config.yaml
vocab_size: 32000
hidden_act: "tanh_gelu"
norm_place: "pre"
qk_norm: false
attn_scale: 0.125
parallel_block: false
extras: ["capped logits"]
init_std_qkv: 0.0224
init_std_o: 0.0044
max_seq_len: 2048
train_tokens: 516800000
dataset: "wikipedia_en"
Each number is 128 + 32 x the weight over its row's rms, rounded and kept within 0 to 255. Layers, rows and columns count from 0. Numbers have three digits each. The size before them is the row's rms in percent of the matrix's.

# down: layer 9 MLP down (transposed), 1280x320, rms 0.106, rows 101-147, columns 64-127
# up: layer 9 MLP up, 1280x320, rms 0.109, rows 102-147, columns 64-127
down101 119:086133123156125167072106143148165139091109153155152133142095146044115109141111118132077142123107150128079146169138129163117091116116144128087172128102091184144102092100112157133170190125100116
up102 089:128189127116197179138139138153097096125138129180191078106091165126171136127068137146123167204120125067102097112151163126103176135069146152116090093174143150128167113161118116116106130140119140
down102 100:097051150083075085080163119103130152145095152167103162118091195169116049145098224102137094105118134090148145124127142162103156159134167147074147133118150118161171142106159130125138131139160129
up103 123:163170100135098155146115161043179061082147105134113146171076200087102043125145170158133092103106109149150143141115118118170148132172142095089092172155097183103141117160180182145147088144109140
down103 095:196157152101084153152079194122122137120111103191152113129163159105166097175114110085200168085133159142104152103125106069128085188141121100069080158148185090088163160150153118127095110194075083
up104 107:142156083044065137173151116125192165108127105077175065155130100112087151115109153139093131192111086155138166121123146112097130176143198103142159145147110111102062129152155173187136074105145138
down104 097:112105099113138142147131168118096153145106097136115131133144199133123120132159116146097134131117157124136165161165113074163098176101119156136137080139129140104175067100124073138067150112159149
up105 096:094115148148054117089072132136216087123106126118158145134088064095135138071147124103108087136138082161136116155159096098124160101135123089092094162116118049168166063131129091098173130085100213
down105 097:084132174153161147114143081121121141093136071131123116133098102078213183117132168124127085117136089122117140142109096146177136146110167115150121124128101132205107136137135148125118142164118128
up106 103:098098108122093142095123136167130130075133125095124153122076166131091128126107154154130150098114085116141086139114102092102126100114129174178160078136150105100131113146045111141144155115083104
down106 101:132098145130182125063183109107149106114118145217123118153143131144173135111094136207139093106132165191155154069181183095130106145174096080106082102149106142163127149131103140159140110116131113
up107 095:120138164117137083106108097056138135108148139119135112101159192105122137100143112177104116089068119122106161083107096106097103128131137153130195060120114182131176133160149092117075100127135145
down107 102:169087133182088129186086094135121101135144149125096105132156194150169133153150149120156101101189188134150169137031135128070142176162137088143152171130130142112115151077070152152123115120110131
up108 098:122087172113152144104152147170129087164098159103067152202150159202104122164114196163126146158045149148126096118173153115160129180137119142135137180057152113112106101140086111128147184162098127
down108 090:114124031161085086149100132146143160160164131184120127097109119126111092079118140111128146135172109149134112161127083093132118099089113122090088125164125118137103165123147157128163141136193144
up109 100:161034137178139066188128125110151102117100118084082118144122131146182109112128132128099154080182151119118173135134060183153175118145096139083068103113137118065079074162136121131142110134127170
down109 101:154153116099100161147137119126141149175144118119105161110121077120090092148099127172119096098175133132142129104047232115127045197140086082066155116150118170151122121121062150061110110134198117
up110 102:100113195114160156082120152159157102068116098100137133135051127157146136144117134141100085137162105103169177132135136098122086122111113095128136148161129133120099128146163133145117107124117129
down110 103:123106077159121100113127189160143091130180121146104134160081142092119160156118106116144176161157095113142136076126155188149163025140129053101104144120112126149115148141056147124133137186126157
up111 109:156136075144100136136086142179131067113061115127135171116104133169107178107132181158110090140113142131151138124116157092105125120132107129104096113129160125101115110181149123098136149173155122
down111 113:055197126100094148157140130129153116106122109166106152093166114135159180157084117155176147142152185153127078136139104122109081140108159154116114121182114127099100072146105110186138055100083127
up112 100:169168189121154142199097121096123167068123191108163109120182095191131146126093168117178132188183155144156059095153104198155117152074113123164097106154115181085096142097163173108121205103145124
down112 097:084133132160181133122130102114115128228156130060090086137188169175156120160195147115115154048135052137174211138116106119121071071107079167110101139154085104133111151119094114145100124175106147
up113 103:140141073108099107162114071097141148074149153111161159153149107106113113122089134112095164145070217105120104133101161163145161125122106119182103167132057173175113177166130078083088160145134095
down113 102:173133077114119155154118156161125144141154104136174064167178143080106110157115129176117136107157112107191124149106092124157112118077165112108154150156089118155108094100106179124062196204164109
up114 096:127105131110135146110153166096167147196223130131133125138097113061066128142152128195128130157119111125142108146189130161158126115115119135084103092129167156176145161103141061133145135134121154
down114 100:086109095179133125185125096108107150117134143088156127151101058159170113145179124136120121113137114108102140075112174095175133092154101104142126096159098118087097102168100135181188151100113072
up115 097:120175185085117108134135067155148111162165090135081139124099122139105153106127136090080076184185092138157080104102089195074143142095142119131108111130133100152137205084133143100135129144113174
down115 100:101200153142110148106168109146105166119116143112075136134152134097159154167159114164157097123059176191109155143103039108127130107083172128124175072089088141071142092091162135122165154131148141
up116 092:077121124188153146104124212110144177128164155106119104122145173070119155057112150163139151121098096135106062144151134113060098104103145112147116120198125050135118104130135132149165136110128125
down116 096:093160150157131052062134127143204120115118159128091179187114094188139128084196121098119093144168086092140093081104144132117024123136084199132108083121115112131139137115087139097161108217127138
up117 100:119124107125162182160117133134137085022187071131152144085163124111101126181151166098181084131159130121197136202156061209064118078108168120182114142121069104108116166106180127139125152124160129
down117 097:141124161175179041151132180108162208138105150047173113116096143131137100128110096130138141145079154146189070117158032050150136140103136155122153107131145133118119128187109152116128129147175119
up118 097:144098166145123092134138129130176140133136149094198124160091163115162064132110201165133127100143095169121113105127083171138141111132102126089125159087063142089151114191089120144153105132171135
down118 097:100122131162127181107176083142031139135130086164082151178174127143150209170160089125170171110120149110103162092122168120175120133113107092162153136105106152134133154111153079143085136070103094
up119 091:104166123173126102151118132119129135124128168100148148121144126127115139117149135152137151124109142122152145149119111055202148104122081139172138068121136168166154098091053147110092136147113113
down119 096:124124174115122128154167096160150139099122091176113168139103148030136099100124180130107119077130068174106089114137144112123128153136177127122120084133132131158116124134092122094145120193106116
up120 098:140144142069162169087113133157158161121167096134101092136179106130159228168106160146155095098128116117148132097133168188134093143111085129114117139144161144098103087101076161131154120131121109
down120 100:179058083186199120136106152146165119108135099093071076148156155075109093148182098150118107097158124096145051156049123149218133118161111113089123085140133106155131085120148100137145112118166061
up121 095:118167174167157067173170121156172077187159104158165124138121099117156108114146159134092115213122137127086161125123107184122082130179129096082174197108096151098058171106138126138147123118155135
down121 100:103103045207120101127111094090098150112126145147138153106113090115071144142097147097114085145110124173138127068200062147097157123141113150107142125081085144051105067162131126105117112131150149
up122 107:105173093107143105138124085134130117132141128042140151112104167162115154108079163141097139068151108142169203089115094123102108159098195158100089159151160155108122121127076158149115178143146132
down122 109:158126076155135149176128190104062121148124136124138143151111122090074110095176187171151103143112121098061137151059114145128122150126057175206111136169107151159096051158167133149127120162126089
up123 097:136112113132111166144112088144134147154122103109165152135085080128154083148098135152065134186118125078141151177150161114151149090156109170117119156098124133179129098206124147091119128139107084
down123 100:136136154091134146106133109164141157149158110105195155125150100147168155071131126113129155186136084148107147052111140126092179123118099123169165154151060112116169123158071120147144101163160139
up124 106:048108160087135144128133215184117158108161150129169125140148128138119095095063136177164086102112108187127108133172140119076171100111118121129122142158097118106134080212114142161092126115105122
down124 094:165159160141102107158154095128106073061172058133167140121171098159117133100138114095101098135135114115088206038139098086098144183150131164161121142150161139121116170121111111110123094129151145
up125 093:168178129104134117169147134154170192143117140153095127134096116150161102105068129132094094128113165204064075114175150152136117108108125129124204142158144125144131206100129138106093148126152130
down125 097:135142087151118117115122150100128079132178135103056077198191112133035104101141093167121148119052139064149154101148132159099087170116127137074099100145129113119079124106085079138136123128139166
up126 102:161174057060084117096105177095178077126083144128135109132155116087140121136138152158149132113115118094118139111068140150133133101150064175150100069154132098111137104127129060157156156137080121
down126 104:187148133174152148109169138157147078155126143147070104144104130156113154139167140124127159127096145139146111146178111126120154139132095111126170167128120117126170149161142104092097126152129125
up127 099:080069127138149124098118119118173116117146082176118170095177191150162081102156144130143112110159095143138163074175110153096122077107109119155142182086124173126112113093115153114135158096135104
down127 094:165111061181174150177090141084111126125163139131112111110101082166082172142094120147171092106126110137159153123147084151125166179136123103175119063106177101130114155093063118133117175126151162
up128 100:122143184127144127140152153115116129139089133204123085130067127091118142196126187203074129131134168172164201134082115136087152141192146112120138091125156159093138123109152094145063098222210118
down128 091:139175069193121124087156166101133070169203137133139133097104108113148147150104178110140159117110157083128101084130133121091134094083125129114087142106085081115126121085102112104128142125153158
up129 106:144159099093125095156145171157093134122125130136172112158160113134133138131135171146142168079133086100087098127182135172121200108161118183094177111105146126178152098134127116187107110144177129
down129 101:156189119096149125130073071106127149101076123074164143092113192177109151142122093118133128217115127133131092115157088151106106117125137104191170147135089151118079169154105134104148133188083116
up130 094:159111202090087108147127115103203065089110139104149140124079171095130148104088136074163145093152111136156115108120133135054129159118118111172153164189071171060115170185096121182096173106159128
down130 098:127145139169126104129151110136094152096077119077080171161133154091069078144115062085136088085086121027136118175153204093203091167138155180144087119180107123089106127068145149166125184133102125
up131 107:145088162089113105165127098195162147138048116150137164106176096131114155195124140075145071090113112145152100101121122129113121116121123110098126137121111091126142094089206102155142096139117127
down131 101:091051083156151162094139099105089126098166121101073172140083170151123145106109164127060176113119107147163149100172113108157093045130077174122142115137137117185157128123144138158108117145108139
up132 098:131119076118140108097164129088156104149127141123119099144123144128095141131130138056138149150093101126127111126117155114094142125054139155165151152138115127115124093117095189106134142126127089
down132 101:132096138146125067130105065179121111125153144159149151154189066080106149095160101124147117142125184129166148075116157171134163145147109107113144125148086100113060091136117070140163118092157145
up133 092:170149092091145131079186093134144134078115089128145151080075151152149137141090126073107116153146164161136137155185125095154142120088106200154194178111059124125152130146052099089156109112069108
down133 090:197072075122098117139100110125090155115131117140144044180194133122140101127145111136102098095107133133107169118157109117100120170179208077127152130212128126146139149126165136176139156202136123
up134 102:158088112097154168126139110071117149164127129090139124110138210135133129113130145174153078116199122127174074145091095094076152178126088176094113156151088129118182164123106088134119104077115137
down134 098:129101136134141078102155062135148129138104101153110104151128113148163123137131014136145162097108145129135166124166125136146157126162168054161078098140120133126109177128165175078089158170133140
up135 093:108100127153126165151119127148170124153138126120095105105137135124123208099146150147134132156126138188160078145133103134222150125088095132126120175148114117111097177139094140118112141169124144
down135 099:177127115157141141139078140135108088129116142140173170106218155099116131169081172097180147079132100115054175145058111135107119140211104091200181047066120118129121170077096172153120120083069118
up136 099:186128078173118161181152095158184132079087149130143189155113159133090056113130162144143116180078123109085157150166158152186141138137118120081097124104147155129115158127153170127113119148177108
down136 100:132129170135081164146083094103170169098073117153114122048130112109139116141081101149148105167123098040181118089122139132108074108123141084123108138158149128146136134160044107142137129131116095
up137 090:116157134157080191087144131155136156142154095128185111154085133156128138174133138141133180147075173156049140139201118130174112167117123072125114099150092152191101127081152172113095078126113120
down137 088:094115144124150045135188071081091154131075126119102143080081087070115084108191147075160110133150070167171137134125126157140120104108101111128151166133164190152161131132077138143133148133123126
up138 090:084164096073168123152178116153194107144122126047080126109102143141137236111114112131092160083133171168157104110111215188121145133153090100096138118107077140079122143171148093141188145145119118
down138 098:129065122156190180156116143116104192190088082153097119127140018113139084118118112138159138106109110138142128181106129053168124029163193144126120144145183128093144111125173138079181151123074122
up139 100:118132176059155143092152111093156130144127130118114054165161115163147197141145148132118165176159168108161172119112148094089141147125167129096170135115119104118191113132137150140096121098129105
down139 103:120112093118192121131083090140166112123123072156111130130118124145132134167220057122145123154142101045089139132108100167168129157146124154180201099094062164133064141103142157120125094206129181
up140 102:094153142116077087121164154113082157130172154118117170128180099072132131140100159116131150097144151102085113115079093134185117134092114095139102092069178134087095101122192139123156154159108175
down140 092:143115126103152123131165092125147114129112177099172121079107107138171172120147138105163138136150122092142093127145132189040138101184089194166177162106142157089078115098147089101112175103159151
up141 090:175176076070123194108096154130202139129091200132084075149115090175140112154113119140109120109055133165088158179109186182086176120116073166134112094116118152075159114181121129146093076116092145
down141 092:116064163144108133154192068135119127209187080074167126097138156149090164084083085103064102113153118113170070139145106162159082094161187107126150124166142100146149167096126143121140198168128120
up142 101:101129148118143112141062096093051146164128083103111174104177165151142154159183169097104175147130066153174169122109061122107107165134156088120143185153152119118171143051095088140150115069182144
down142 103:123158144143134103131153092086118106126085149111082127139085101170122106172113130088089126159107143122143132145140155160115127127115188174154159106078135130090094148205109176075119136126070126
up143 098:150153125101189117156151135164170116089195169142073171160134161136113091159147143093161141158060162155153151124178134133108144227153112125141118111111114132107138130045115122130112134164138109
down143 092:165158073170098173209120126111061099100156094157118105123102083095142166146082078091147078176134167168134124187109145109137141100125154143112088148109173116079166125184095137152190142097125154
up144 100:100134142185184092129106162066136159096155130097116113140161134145175138140090050158065193200151145142129112129109160130154148179110155101171128114089171135118172160140164085127115172118163075
down144 104:099167170088136096152078034104138145076154105161214151108142123147156116078056136143140076092094101102078088113059099166142173188136163187140042140128169172116128109114121185119108159159098164
up145 096:088087162109186139127160159108142137091124174165164134122112129142112113097169155122081128145118169128101106174116155179124118107104137113087141104145167099110115189096130093157075143162164121
down145 104:134141126144187096161182156093189131074057101155100146082213156147106122115157126195119152175096066142107195141136154165057096195100121170114164116133131147133158090098076107093147099169144085
up146 093:137172130090086115194177148103099143190176126156144096139116145095176111130128105112083137137193099124123057158152141139156122153119116090158114093158184122166142129175141131171113149067115106
down146 090:146101121117114091155133119171154064111167120096169094146154145140120072121168164137139118073162149141119129133132188147115153131172100147132086144103109098079117039122123104151151075165116176
up147 095:091169102121181106143147137101158167196115116097122084085129140111128142150175117137038149131136044131131106110111127171099084089177124122128168109123179126159142178168140080122123129140126081
down147 105:155121095114117103107158135096151111146158106084134099065166053091167149138150102117140113136170148096107234103182201070136072101139131110124102155132106107158094114212136137146098123163049138